Weights of a small GPT-style language model, trained from scratch on English Wikipedia.
Size: width 128, MLP 512 tanh GELU.
Each number is 500 + 50 x the weight over its row's rms, rounded and kept within 0 to 999. Layers, rows and columns count from 0. Numbers have three digits each. The size before them is the row's rms in percent of the matrix's.

# v: layer 2 attention value, 64x128, rms 0.412, rows 25-59, columns 0-127
# o: layer 2 attention output (transposed), 128x128, rms 0.346, rows 25-59,89-123, columns 0-127
v25 093:571487597611574558483498481565477435470406510468508432599407535378527525546398517483506587542468456539522535570506549494501551462507510492533549507562579551597560435507491466560556517411472462524536473527575547536564483369519530431506559533431509468516497411404481528454473520448485497444490518478412457487431607435460522505491529493542512515542478558500475521502524473504550560541482
o25 100:420505506569458507432530561464511494438588562526507594426507485503540557521475490525470430470540559494500522568507502561496498427405582435442415398490451475500513463408424507435398524530491499489462423544605511548496540484530472533499352428559446532461512454538437517535519463523515493520583487533517512470484488507589513538481482548428495478505506516538544572526474499408354391517476
o89 086:424523405471418439561531472411472486505556543410468505464480394501542447530463475499509487425515550476466474501500441439449477551494490517536425545444459588398453495483614405442515529467485542513406480447487554477477474460511424623508490477574566490445411526547504605466550428503520488530575568507590526542542444446504430452518448421501503522504559485424492464473471484532416474440495
v26 095:517537447442421525566470508568610507583491475486628536557514629381513435459476470552458489422348616468475514476496481485428406444533482440456460434542560538481522491490528587602600565449476488530527489517519443523545522470457484446494452538501499481504520512494469445499541451547515489485472550584466475461492468479491549516489551497547522570582520509418468447427544528498574483509535
o26 094:517463485508526494539444461521564517427542441487472461532452405574493441550466390560527498512558529438510554552530510556522492528575490492582485517567558557498467510569470491531520436509510505469446562482605610568426477494509521573390466309508536542552438501500498424524443494513508525490565492461589542572526499549552406561408483434491541543507527505491545558594515493499515453566513
o90 098:437488607471494516405545476472382556482531517529404484471518480541524580489485553524587538527517339537590448548486534463492585461525554548486525514443438439438492447490448444441404458601575537485595565540411517482454498491468460469427537513456450445488524449569515546495546504501518417467498542545499502534553542433358528463498536486556442488427525477506550500561491530519504536485503
v27 116:510527566416433574442560425485569490547496496519498486485363504548551489521570525532508564491539477506472592454444470584488520544493494553485429447416587505487524459447378540476607524414577412603560417511507495460549513531526502470465523498546446421516418532553559495525404502520471394450538495504540483478489396501497458467521456447470542447434528539467445431460484468460547552502483
o27 126:497478451522543473501524543529504520562494510502440479501518446535450534502442465508508426474411566405505357466632479458545482454532459488438490578601479608441563493556606488533502503547469498349484512419536472516458483427449505524371444522466501485497425405559464502478513510484546536517538585500473494552543539490512541540539463549473418530514592475510514547580587507508419464502496
o91 095:489430527528545506498515544551460437445514563520485507551553518468427566497542527503463438544436515556457565513588491535534441520477475459457513642443502458562450531496473545591425482479473437481537475552440498549559510533486537503586600507506464437530530533414509520432505476493523550461585506417423469470469476517499398504434564589544451526520552498583598482532549618445503508349522
v28 100:435516561555407495559498503589543557467512497526524523539560545462554482493535472543496595501555538513461563484499474529456445522407524555598541488553495576466568509546536573498412445537462553567470452510476524564568415441483493345591476577479472533493469494613596560412534597466539500458452549493481502509540480492530556489493490436509550462556462505491530531578560515603486521409505
o28 114:513518547489529563539450521441482442425561475470500556501478422522493481498484452597454530525566467459512571563557509592478504462517481470570488504518495475526410547594395496547543549553539569507503529521478481557530523577597508543409475346549515515550448486481410475626508455547462519527521448404523544428517466510531523460464598577447488504464585509494548507495580430485509387552526
o92 087:536490527510475494480458508429567504558467512509524435478465475488496531513422470392467461542468514384431389450492465450576509416595510518478496451518510509511513552531405459448589568462514492450438399489470463434522485446477506562550534509537547521526516575343528421525450490568484512425499433433462408534516525551514493471526460483543441567443605500487480451388444495402456468499508
v29 104:472436371545476472493432472415471510550524519540540507485394549385468525415454465433503546465486534369440474538433463557450531482472480468456466530420548477460507534468483590515467598428612419545524523461580479510463588484501518469519545477461564490519483444433539545551555456607595533501543554419497565505520489461508468516462397528501460497510454519433469500473497514511515459509394
o29 099:604557506454492425384543546550506469481487544537538566478549344544503520564509514482441504594476404525479474486501481504609498478530561545574525541518556491402484479534481537521506514480452468509478561480478587501494584503464536542483493476487517542541428510576509500436481456435354477550485485565461557410424571525511519419634435498454522585546572494492518500486541541562501534468484
o93 106:458495470476482483581584522544413448465533412444518497577516485522589555551543536598536575494440526545483463449566506491555451405500412514473513458477468533564482484522524471559459483613508499519540493580474459495508422536456417591391524477511525495452449476558500500379515538468519475504542507576538433521482555452483497595472562472547505396445489466524590413465494525425415486512596
v30 104:521532549471514571494581499500552493509456402486578392461509526432467474530559550428428465433505564505540490562437545464543556496503522521472546397434452463450490488500447547518560467406444511550460468517550525497549608569519511482454564592529385539584503448531505473548514510476446412472528559536516623537526512504536603532513586442469494472519500533470457519500559533546539488427636
o30 107:447469529544545506471554511509469473502494569466413481536544424540508521534503443544493439470412492493472424515551443510555441622595515495485450504465481509540500398530428514501506499492514463473422450545519474599488490455456455481508463494551598450398496499450474432408556443598494529389450523496509452531527470534487307457476451511513461461565500552515472452615520572537431476543473
o94 093:488537452398464518493389473540460556570580531518445541440466435528540529484424452567524471516490481509473442448511473503512467397445533488519580522632494544575564559412495464503453481554502504458605511480482585535454492467481521510414490432450485426434554491567531544485520582470526459522537504383507395554526528473480578438569482500506507596473494441442546558446493452416551500544439
v31 091:594608363551507420502471468466457513552533549514462435498445498548474470434494473508534537461461410537555484492438463537493499493473491471488466546447529469442599488481556440444593546513510501451449469468436489487526548433492494526522563439506592522576575519485471505513468499647521434541501462384554528453420571484534448499501475510435466536499504505491474442551531579574427405517629
o31 113:491511526437530483516400571584430461466462502554490532549570639478486491499564441481588547538467461589490438457507558454508428453472513436429578509465518501599470474545486578587455465505491487474620479584473505547384539574540468487456518522439410485467504498546494495408544526392534530520434469573562550458532483536456594537467448483441463481522536523514419498462482486448529560520516
o95 080:433465475474506520455540481445503545460540347479496576484484443546565500583477568493526500439433547529521506517514515548478454452531372541620528496419536503487482471429454525470521461518506502479496535484448425415484481481509463440411498490499466416426513433548590525440580417475460588513544608574446457592527494490490505560483506429490589463545454521539545502420525476526600536502421
v32 095:471498535539501497578380495492506468479524513490518478553586548515570412460528504442518594484487511477494469522413585466526594520539429488480549430451509477526480517492490415550543535443451489412395412499560545420564478435494606497435415561534522493559504513475574447445497414482478408448467490464450389602519443528452547413507493473474514469532560513542474454471566460474462519398480
o32 098:483534440530556509535523536454577464495552504507540516528542529495533502567522480509560460555468544576544531523660474550432493507568511484445486591485437504477484499525457516528430522517580472447567539448534539470384497549492423476558583478510488439475414403465461611631557522588507533558618539478565507529509419465446455551441513492546514460532459528533513546526523631536530522532467
o96 098:561537507428496590507542504462638524538490441400438499500501404452519535479517586558480433522417488522529497514500488438444493496524577548536480464600590527536581530462503428437427569436493520463529525522477465577467444446483474495463483487547505535525565475545456479524451537508414496554480540542517632564545601493487480501506410528448403560520483475457551494472382468552494399460537
v33 102:491569565454522532453546598513463472497511451437566448473484523544454485596496496397520543497584517543465450374500584521415543491542548556478458519550428503485503505574475536464474518502519438451538386497489542474490374549460363527522463431461509442497447370528545465462517533472433578467488461496475559511531484501454421490459497365494531532464444543472486588558448494479523526531527
o33 116:463513469507478523540503555476461555495474604477448479375485514493444446389344567549431469514437512448460510479547497470567502502498473467416512482507476511521520466574387542480542516492517507484488475452418438439645539460577544466494458567556493502502513553462445485540525476516549383480493522423496455480491453433487537492519488613519511511533493462576529538397606517485488420546407
o97 085:539446510660557505568471456577472506539561530468545500527544479490468528505532484549534363438646486413555531603453455520560449523504478512542508411451536583482541540474585486412502519534508564538526515482502495577471491542495546525495515530457411532499520548438373473578441476398602508492506451500537468476534531510525488428537496500475502521466575447476497456448593529487574443486491
v34 092:432462518487533457512508482557556594514556487569492511533568500425510457488489553554563446513538398487512539502486483477533483430531513431369489528504452420491463492545437498484527430483461546443456465521524546535542505489492406505442521529460472544477499438569537522421408548405357556577454496522522477567447566498624520496581499475584520564522517516580448535496507612434583568471528
o34 103:470504531495448581512451419462446470507446473431464507526561602505570424464491482514538382446480552443480460510473585525463505481516525558488483546421500539482495494451480510503457514439531478498443454539507537598450424497543499525483441508482541474503634575398482625579516501530474501525428450515517547515536455529468420448488485486565466411456476598403482554435454476524426387585431
o98 093:558563482560442539467539539494492458531442475478584526473541499579459556483432458441473540522600475477554515520453407420532505549532558515538451515603480454539515538493517567503449562481488471517544502494537510555550476545441614476450481511516428511486431504552436426530564525614646421424546534537602465557463484444399468501453531562493463442502458448471468495549582505476597549451524
v35 103:458584503589389427455445582505552548558535520542488436493496447472573523503479471559567490524516470535466510450524497491512478567438531514520539507500496560472487496534491504494468527609510536496459541453547445535532513492476564492433553588444388599349463588445570502459421462543463549520543487482555544526498481357513451521569426485471516585485535483534579534630548468555484487502507
o35 117:568474587491557537416519409460532495493455391523480527529508538519468545404550504474421473466587538496608458485529544551473553506458514578525522537470579517538563520575565510557550514474528507464548491537405521504575462530530524524556460410493515582565487509387521603566510482436480456549390545519446518521521454519536441515427539523492514424504492407462460532414500423571453468402497
o99 092:468435455498501440442534501563380443514585424509498525420441503516476459484443529472420450483406495463505561569538509576434467414514446478489468515503466446486524475439500529522584489506499471555563533512422528473525477495499459484553548406515553512477542446539399506479540524526469547522644514469434465472487452582433520449492564522469543510491386487490404570382469616400503460494500
v36 098:386477488457503623506484548484501530468524470473498500525492478552472605452507424565477490459511470534454597501436517494538552475443505426460431508479393580493449509515464461482371363572497507497577532529532494502496588501533470587529530536470459528548445561492483478517491537471544493495430496543435474538511501480531458461547544608447452446461391358515441565554459410533448505493457
o36 107:603544422491561445535487511559472523501444493544534480538484439450512476502524589517471507591496503418493428433492489602490600471578421518489544539460576553511523624488621498457512562487544486562453569550512543521602450520504553509510500592519494465503591511519558438530483489494382518498420519600510500492509474488616436533506495494593449500465518519557555436496486567587529503530438
o100 089:433511476445468454512578454492541547542527527459566627530485477497525447538481483473501490531618520525642459554486399500553408491467467527547441529511438478454561397490463520468547625439507449506465465461517493468510479507472462456511541479536562627424499557558525536546423480463532515444663522455571467444468469539454484574514485446476503499532487596533467462465527545427525538458494
v37 103:511586525501496482485552452489507451493507533435485447497425418595498465459548438479476492577423442445528570452473601477426496454532578616475478439484505522435516400469597543440504588502546508562565430518417459512509526443479544456534545483548509527486503472614422462561573470560435427524487459493471488528525541464454524547534502481461520532435545457564562520474470435600566571454597
o37 121:436511594529493515554424546512455541476498504471465521492501491430350436609482615477512503472538540516494478525508452439438440533530418397539488593531537464546469513570462494498537459485524441451495494608491472512467513538529508478496589510501465457517481532522503443442406535463594498434584561511478519524525455502433437549456578530465418462589536547480509525547586541446383602531460
o101 080:477446401468526443556433516484501523536510488537505473523487684531640431493505585499471554450376433549420507505530474554480505519479373443481500429490472559541566540500434540479593416510440435458492508450489562463501491448462443486524511547539593478392497437463555582490530482529507549474522458457513515473493424517490456498464514614463586549441496496556496509504513531501533439488517
v38 107:490425574512458475551463546520490505453452539494487480578488356460485581561439532453553538440430436463479503457525463522526506515388437527465530390532524472493544521533478417486543541496425587444527517540491543466487526508489483559448551481490513511496464448437490538590581500448456486541461392473549390467536479437509412455509427591602572437485500579498449429508466439506478526539399
o38 120:499540506527539559483576510475572444540519607532548579537523512525536477511480462458495516498545572513453459505432512436501567438556547535402487607489452551460411519443561456550431495486456504515479586429554471534495462504446561429500358531498472457485540483481550435466424578524489467562589489508513594495471486503487549527437549523594549460478451540542527509359565580534449450475588
o102 089:489558556540489499474554510491467476514513393485425496420528593438530462472508513515513490423516617471451484547525540487427502557429517456491463556507478546493426477468532531483469408534588483479471480455588427510569463416607481607555474518527511583552499498580536555516440505532473491547528505528452538427425492561517628526556501439422500503461343527484543491505494446427562461496579
v39 101:637499528570588456478483509503426518552546508522461430516440515570535411559471510544487608485512586529531463497508545464486445475486471443398517511532491484509557455434476485453468546599538506462433504525536557433573542466515599513492483429535706531551448430474420550478431519516478488473443495446487467549482574539516555565467458552564495578536521508523454493507508535501551493519595
o39 101:428516410503511510572478571499515555376428519481518605499555517451544558519573509445554469520460478528438560526449497475438444507461558466466526535460569420537506527428517578486452463473455494548444438490565420504476561564544463453525485563500374449477495456499539481514558491404554511504472520604597427511505447425430524498446473432431465574486521513545590549455402466505443501527558
o103 085:465479420507332556492400474520542525493572548492505537492540529496489516510500486499517388457455340556556468485513561493559505382627529605525532561467534468456472514486461422504420526544509462519549476515545518501461466570428501487514589504445413439484538479558500458561581491594558492461554478531528578522480492486458495528504508478577483426503483502480456607433565509499481509510549
v40 093:564538593481549446419429539546480463464574434476472550475523477576475505535402489516516551428542417593504551433527595492480483621551491546462530558516426557565495511506469457392484394472519510562474543468617514502526553524550472417405558532477558453536489495518563576488383547430478546534465459521533513465461456529584399470480505519541481537524487470530430452547535538474527502491505
o40 096:553498423539478437540472469398468538543407533457553532453481463486458634439440497541543426518461524453482462498423526509436539453442478536455500477451501491442451443581596453528392583510457556519506434519517510544533341530549518469513491563468508515396551432427455564500582537496479456465487519547467503475555515477457595573429442461440455504493495496545470566455483471531461452416532
o104 097:501452447584512543522540437505485514506485612519580540614541538512481423549543447428509439562548567522553486539511446441587562426499527476555488522464561414475540442483508494574609521469534569504515500472431423474490499497495515567570482430477395522427458433579544444545490486494596520475464514488498444519516429444489474513485533518474519514471425511509481630362462452434571490554518
v41 086:527430529496511506470528507539478481467523439523553573463540522442441504469518433536474498486538455503553528496446392541525421489478503462561539582430444477484492530538513499463603442482538475501419514460523531449431556469488503560523364607499534446480579561470536437532461380476573528634502516419546508527493492465531488562493622527511403560561478479410528433523601515402472464494484
o41 088:538442487431477511491522533431528564552502532509496434446410395511587557447502474505586617552470500529554483474406524445494608575458583474550536446524555424560474447476516444538471485467503547454564474519494546471522490521598455434412566459580497530507431453458588538497623497461438483452426534516500520509502522483507502528483437434487554548509464480494484449443387420542509468584548
o105 091:547541489495498433516572429524492447486380474455424464487580554514515572516436479496440502521524488563500524535551485511483513529483429502525457445480376504453497440544439543507386592563540470469465522530439423545586447536522529554488625387456466540592526497566480531343488447539421543501514586517482444524482565477466534415471469495510469464482511514562493511512444573502571549459531
v42 081:462545442461327506484527501540515559513474394580595471533444547534565482487436517437517544545535455541485539522498558527480421531497460585409390484579533559531503477487496527609554476538516528482505497461478464508546446424534484391475474537489451561501527469550481398448564522605499448525552466485496521505550513477521576500486526414455560593418395525541426503490539543468477515489454
o42 089:524482557509538590464475594512557481502469423510480478467486509523468473484481415487493480424417576521517472609572479536468512442528510449449467507464525587538505548541535525570567464462541515456506463532489498548426470606497507554414469442533460555497478525388455549573477483555465547439432471407507479527525510539604450505396565631474433499478557524451501427634494505434519411493489
o106 081:443526662506563498555572492496475577534596613458448477572498487531536579540563463549524435461547507454547507479494506511486527452448431469571469555471490473456537495554325460445409501478497526490580554548506501512461539484485376521550550480519499440493507515522497629475460499404554541556457562542448519474545545532465504520474541498495425517508574488536531491481601482548522464476573
v43 087:488552445604558443515487571512495628402431502480451454524458426508523548423508513557461503494531560494381574503486500527496390501499469505428512514515593518592494525522497528492428525499446518399617495435472617489459458411539554472477458424462495586474490437558519510440448475490506486476506544580469607576585506525494490494497524473488538456473485508554454491389448461563506508482541
o43 103:527456516479556616484508457477494493457564480546560478498534507533525472528491510433539502488476448450529519533470618416535452447477515546440461564539511478425403560489439506550522551434465488521456585500451510460464466609388496438563552574465449565474538552502521504586539471595597540475478423448510411391530501466577542513462570535505428407483515579448499503564575484489586534503467
o107 079:414507547440443492504443613536525394554538490484499559518498471450520454581532521502392479573531417594471492458633451474527490500523533498512518546523464531501544491399579445477530434462541468532481424483575360417578479530477480523540466487514587434518582567549530539530460571460380516508486494495413510535506486500517506549504513501447468532428515422551482557502535532517429431478438
v44 092:543473604588506468492547559484484486509427505490411494524544440586512443482520520542571541613524494492448443541516597485495474515524455497442507534494509479542483430489465463398451485493574562667513499541579478494500472459555587509554476539476564417535424487459488510532491498513510491466548519502603540557461508563565563562572428504453528490658506559515514470441569567458585493512474
o44 102:481532519526454505483408481355521504536503585455534537424462608472507565551474516444416348499534419498492567559501497457499469501399473421475492523522523395440525536489524435482529469436434588461427462443527508518565561488496527536552455519453466518470457495565531562406515478524451509456518570530500437501507443478514460484452547485420427552393597450460498496457438517501483475435563
o108 081:598435457406501619525421449458495533491467482478582505548535480474496579461496551448459481508484515565489411439488516449437526559525497454560504514631476436501514561485535511596485519448422456427482365543552432541516522571497514436481523508512542553469569553507540459430520493511534529430453431504426518525477533504374527464509596519564466438455592485464506528483473464468407566537531
v45 105:508634555561391463468493491540445446586542456464519472464477540471611508468514515486578473517489397545457503479508482512531497604583500521513514429522539508503461487495452500507491532447586550514391505487492434559576589513487440519476442535556510486489490533563638520499468476565480533455464538490487515580442437554543486499537445534517565519542578456591512485536477429491573492477672
o45 112:497487521498558564481513351508421528465457505482496470535559566571420511404560447598578510414534536461600481451544522484530477409420455566516567570515550478432564425554483493575576409497471487524469442523444525420396474540440528443522524425470470479478516426451417560510486511519533528510493498536373479512515476434481450577509534565463513512492419478515497512531548560474454507467527
o109 094:523356407467469576461477498463555534544397514441528520529472538588363487444442517479477443514452567535481485563479554511463539513529557525532452534528498498554556449590447456392508523562440445435570577507609565524446433494499519435433496478464560585511550486533498431499476478403542500467409525523474519532514548522442480473428457452479435489515510531477443569389521519478453529527504
v46 093:539515513462399490522399450552440482517427472505587459589460466453530456382470488476414535547475545574464445511540437480581498436493497439438515466538437537488586460369462470491518498430477473462464473565454425484510524418572570563572525552491538548523496461540533520598423490496551515589427592546535541506513466488454514554554465508623526533517561426471427531489533497521472517472528
o46 103:429531471501505571477520465534492484423470455441429548439518453560576522527504479559568478464490428517534463533452512505464506438588489599519570517456529465535574569572444461527525501536545508531417517583548486523521507623478468466546501412508513431432532524474513377397466462578469528485546484530541463580422448477468519508389580392475426493429442547479585529515493448553501444496570
o110 085:478476450510529534505536517427537487506521545512544560502513536490531521608478547568542546439454484478515575519562625612449408531417450509523484537461543479482396430491407528512410505515391447505485530479545571503481577649499455428442499434511527552542542474507516509502600458543365559563507530547459516482566533547511453561474517452439519509508473613499528556484514534546485528543480
v47 105:571431497514460453474456514484478412542568480540476548484476492442407496553431569459557412456480434508484463482600439539434453562581494481490429506432566611524515517608445510485466524456489525534458488417464494489520597495472439457552502517480639432496449432503589458546476448534475612578496447514456517536408514449516494590483480500512469554531483454468428426436495505555539557539529
o47 106:518485447493477538522481367515451520530453536477548508455534447645465550402465418551512512467516565532480476526338504522608529422438511545506516467482467424474414418509424499488556453568522560507510423486554539475459470476564516496459523487457442498434546464512469578359479535426523506429534481541448454452453543488527543504546491496562538592444481497472492502405502520407505527466503
o111 097:531430474487532518479486468478447521483424465439516474578518582491587431438584472476541610551500486506503444506530519415507546480433495489473542466521451490507459478512597492514465581493519520485527555647437497546441442508550543485415528530560415548467523489514467532474542573515533485464490516543554485438565432453459450511437468537399543413486551544539576482548498504437552378549659
v48 100:426610501531501492482421543491459436436478374409501480421470445417506476491531423476377487430481480489547507536513491494535546487465477547539572492396406423442493479523543466548535539534526504455424485457452548526464547577479536565433491541443438480471513442532516504538480497451506421431525446461412541509537546484396458605416539541528488507468550517540487474493443374531574468480543
o48 106:503441442481509493472511519527445526578498534444526424544614510501471453474541524542591569543495556503513516545564445433500479593529606504526413447562553492544471388446487439414383548454503467509468547543534521503476425430412500451507512449550541449456533503517530477467478511451522445589457481459453506451542540427541505458528416431460608423622479507551431543474476548518458501577470
o112 100:522464499503510506483606448541568464498556553488485485435503532505484567477486483496499453519434565477522451497529552551555481446499421537439466483493454513500562528495450586520578471519543346545483561471490400414512482565467489476662532548499558579469464492488475480495463468605410587527545527507540416455495478613459513447515515446524496524541340521494475550446506548416533537516442
v49 110:557472587548515523480494466489513477492524513446412427465531513638535497516449458534561452528566422521461504522464425514469550501568420584446563440375469538599479560456510572440506494411493494506436533547495544488501584564517592532498456459531571487550461592598577466492429540429527497437517515505497480595490470515488426550450464540564557539570447495530474461512438429451512480427493
o49 121:575508427430492514560533509487464534551532473462531557561465458435437534438580520482480519509468571591486470515508541384523509435437538539524452568541587547546522487483511418383540457506435464485417471376604511521484439595469522373517542577524408440486535405493475501510589559559496548475502507480530463445433540491520544493527479499453485527423473465548474580459567555478489543467477
o113 088:547494382601533582507483517468530540460464475575570527502546522389459578552518552494464511516443483471546391428564479436534424516534473494411500556517460445518490444514523463664445536504501515402574600510451385527501427520449472447581526527477520525476462430464551477459502495509483494470522517484460484516542454511460510585510589473480470411507516514545544561430511563506455554581548
v50 096:599472547479532407464450529611453445493529548553526520467610584490453471502524458523499472387524556542480424443536508607392400470456478530517476477497507444477522524476524513512575524425471495583459578479465557457555517546555530462505477497553526436604538446535528509524529460500513501520454479540547550485518415507566508431497501393640574449540513498565498439521485568450466538577548
o50 102:541564572506492513559516469438529562449550591445487496549469450491544535472484464490520529512498452549500497535558591398576568562457473614559595521554451478510517441543531498559424482542453532448476498496527531537417486453501489455404556500495494458480527464543479492519550602578511451479565494494492535568461562476500595469430446503405444593462507442535506559447549391503592453495627
o114 094:419468499495447511468521469572546621573428506578466491489532455543484529475519447522524519534473441494452489486406465456543559412598502457395552561519494473481450470543402505478463410597572581436566475435542419476463410506414564467484481509452433466476473452466495491501449543473608553414508488451428438465564541499407528583488515521525442552475421510544541508482494496466547433519489
v51 102:549384546429507506593594522456593501391429546489517519466477485609495529513492550484515468496501412445464536590457452482508463364381558506487553447495516494519557473490574491538562458371468514463531462561501506416538516516520471471460548540514536456569498537462474501464362543534547472508477499381552505471504513470490437461546491449468536435491509557457478512504490491406500580543439
o51 110:492572582482492447461541616489485542507568478603482545534444499436543517524520541445523442413544531459516540439525530343482490504533531474430528480510459524569519427445510538480404531511468478435444500458558495665547497536437584504483435525508429495496487465549462383444574571550495453538536493465491512468491473605512526458465477495478382523511512507500565499461488532565494449455396
o115 094:499588583589512424475496471551418488519481469495444468666478548462617496519519462521500564473453557467444410507507537567549521596564445491471512552469426577420393605525561543526417479504452478513524553522479487521497470461469534537509569511579464402493466533494540560498563461514446607474498463614490460491481539456491509545428518549523516501539557480525520455494549534495549419493561
v52 104:607460426434472435437453522403537474498488493427467528463493656498539533586472538485491528474585564429476618508596454543514547532500556483507496524477629560476502526495453486445494579520573507412569493540459480604508536428471503451530437554433538458529473482519528430480555577499478567455486532545407506449546486506397548443430513480507495512434497526499473520486420509509444467531550
o52 106:386458471480493458565501544649516482479559448547439464484554391511485479508533416495492607483499425494526505497441466565556429477465395506506439517497418555523421476421566574538489492557543532546443458500505516524512497566554519556407580499543548408533550462460573497602501571497553486514479483440441476412494522500508487528527577471428516510500472500509491490582548477355509478538476
o116 094:575493541610531505562506413554489535489448571564552465566417435489471419484533460510483460522505596510503352437499524417525465494537567516506549438503577479506522458529538428547521527435485458480486477498526475440495455539517460474512451487455485560479440476483438504452469468392499457475462384443507489517500483458662505582508469551432581521462497487507547582468494374602469468514514
v53 102:419451525464539555534469534599452445443479485511557451509576520579511412618529607584565500496471597555508387448648528494475523490500476491498497437527462428423454549569566502466504514442515535543525478449564473540486449493574508534490563508487522582596544440529505505490590525563527526486404513430467502436552472558523535581518455553545536434558504499463464551531419486492471509475518
o53 105:574478566441498538504469539491487542481474546554521513495493526486554598489531562595497506517570379482457491598415485545561556458635503490530485465460471492545474572441420536488500561629513519465465501468479482499450457501474572433583456583503506420390577566481504450427444529524485486496581477460604458491503526442479456504520504510509568493471555472522486469379569572452553472575533
o117 103:505533464553560473509506425441575589516480524497512521571556508501441406471472470372465468528429502482452531442394481546469553499510500510482521563551495424568545462517361422465490454473452600483525492483483610515534542556469541465431493549537488384521421471489522463529503512526547507460486463489484607555449517567405516383487495540552474627468502482503496510536546471596485577513491
v54 109:485392467532515509460522425551505450526474466516481376507479518440505590509447491533561454492563565562473490531467471488379488491485527482508625491446471475512592585423370479523426482456512455577530486498452539433561540465509579525504584460542432621527462560514570481491493556419577443466546555487481494530455528477530518594520464535511514561524583528487422470474533472550409456497547
o54 108:483543446533580494521560477456497500413494507544565589590606374528532590499564472564441492484431439493514488477532496529568550408488557557442476540453544522542474380537409464470608573552417531442478376450460538552512478497516350494502442544540488441458452541515509469470555521535473512505496555538570521501507446564553532514428449543514529483482548495465511522518441451468499498450487
o118 096:479538413507450504558434521474528500460517462477492525446508562511465534591507545501427534547465401497500485431581485534610505544498505475478474576475505474524454441531552444494582500518472476527405492490561526500436603548475541402428540450512591367450519461412485558425477538594436499517464520459469436457534486529555427544601513403497476418487425459524571577567497527530441521478447
v55 098:482519470544503528546500456451500550477459388465443490570489473515591582537447500441515578500520607534507534439421572494590567506469498473516475541502495479412508507508463433461482425503474435495486454588554543477607508503498539493477576483573458533502554606492561545441447578441479362416522433504560451531524491517513561478545460540487457600460552537391470473514585556472482481413469
o55 104:465436428541529438478468575516600485447458505489477563509610522480479538507488483488497399590327461442482483538570482585470533462519534462411498518379558468433530503480475548536517517542527451460600495491443464516448548484580424552525448514528494473454452503459521498508508500572478517570499488454601553569584360544453490520420420538519518466535435532511508559512439500541471506489483
o119 087:450489505517569645457509543543542448485605527595570504485464451461416428541587530607498504466587476549485463481534443463440453551548540575566508478556484505602425478445545420498476528416533524530443479454471425491534529427443483515597458531458582516498504495438487476500373488536451496491557559452463510448444472560521484546514540471437532422463543462497559511488543575567486473491562
v56 097:512393443471545504584498461574546554360503551501467513489615456505506471390496538510524511558495551509548491578462385486569502525479530497583518595518476519476488517460437502506404368508460518521553503527520496471422397446528432482514505446527480622523580558500497440470586507466510507469501564475505481450466464536518521445469566528528529464520497487496526523500586639528394480508531
o56 107:551625589432478494544460529467577462472463364528518477569420469437560490541499499443492516529524416481520471435464545490493503501461532512536561493447514496492452578511507460408568540475538523554481454543548502543485561589600427463540431526549479481552506555563542495490504531565483498533415388526524478517475473550614513423548471423555562492505586533373477451506422471567563511498491
o120 094:472478527588511459517561501412446527544526552517535509447470513552487576565482404486498457518628503479491598467459443519499495497465475428502450427478505463585526549465472541478552505502500537502479452399470527563619565452554581573482471595426474453524500608430481472509519475455496554514465543466619484481473537568476530416531510524525458535445479506476503504541469387445535578497349
v57 089:570497536545510446484400589471460519488550512478438560565408502424575463568481483527511582483453551537493459480528497465516524568425546490477510559545550493527448453613511475451405500529515529488413549517558537511584551558550456503487534530463535491537432506433489533501529514534448593495484503438545468456435436509520359455535372507547524515467569503465492464606350438485514521460457
o57 100:480505488565448487465511413546459527467460537529546580423571525485485505424498486534442436500497506431474564567409505588491508415563522577445528478516484435428504532456570523539511458527507582573524484471477518383516568536420532531621463546494462482533514503391520528547475504451563454539609477571460529490415507398483532558486526497496546531516425410538499497362524467543413512477537
o121 094:471503413494561515513460512463517491545505487550493558541463535551491515456505532419562518519523545447473442449548577455593509502521560508508497409450560512515478482464527504469434551505500416468500474543519413515489361463512581424483475434429454490546549425499522434556431554469537458509472508540470423526523452535498532478430418477532465472494443621509586620385486541477511366562604
v58 099:512473504515325483479507442617603558505494499585551663472511549426466514455507591463540466476463487537422527461551411499540489513513572520502415499501489513519542476520421490595560473526398545532504533501445483481579570517528471496466484582496489498540506493605543522453438526500493527555436502543539460399500420515500417447478538463454525577508574494510511483532517585509449507522440
o58 102:459518529457521536561477526446452471554501406474495442503482455535523513460431365443567578495586538383565425528517498534443607439497506593510493564514553546545506524547479475479503491532574595561531531481548521467496468460500575535463472397537579520474599553490488514573463489573481594525442526509478544506599469550508539553425496467470487498421497552484433528489450442518584418426444
o122 091:469420542543544454436518469452417506479458527461480416606563541566482427492539437558528558456505522476525494558477505578536536482441452393383538475502493508412368546544572479588473486453570555460476508567472481545433466462501530448464498468491423452518477509429478497474481492444587487486588458488415515512474607476547508560495495530529426461596486551521550505560501491532524414450604
v59 106:538489604443534517525511486517468514480341463523428613493418466495497510452547428512447539525600507479480494529548569504579496482529480581518516568506561535611486390512487544455512504503495560521529502496530472494486515533465424583464546579440493432441477446482432541556402453473513489498549491452577661546540506591508497545458578534521498536496483560484497530486412482466610540498474
o59 114:462428469502426559490485495480514488532503601523454388430467517478479503567438528471525386435532528498511528526474559470513472609458533512525434430584464500433456498388548414551476478444449493479409482494514416420565514510442505564614481446519560582492504501560519517409531435517534469416380507470416421496488524461524466521478547402475477500440494454463530537491469508503439459586540
o123 090:479467481522489434479594519528491445518553508394577563596519473606550444523508490503536460455374510478469487527477497557489456494490499417420516550453550461402548637543498493519486497460487496629439531501486484505508453508494539512554537540511502487534497522502553441532423441436545600401511452550425431470487573382531485550501514485433478478534601473511544518556541528422425474425531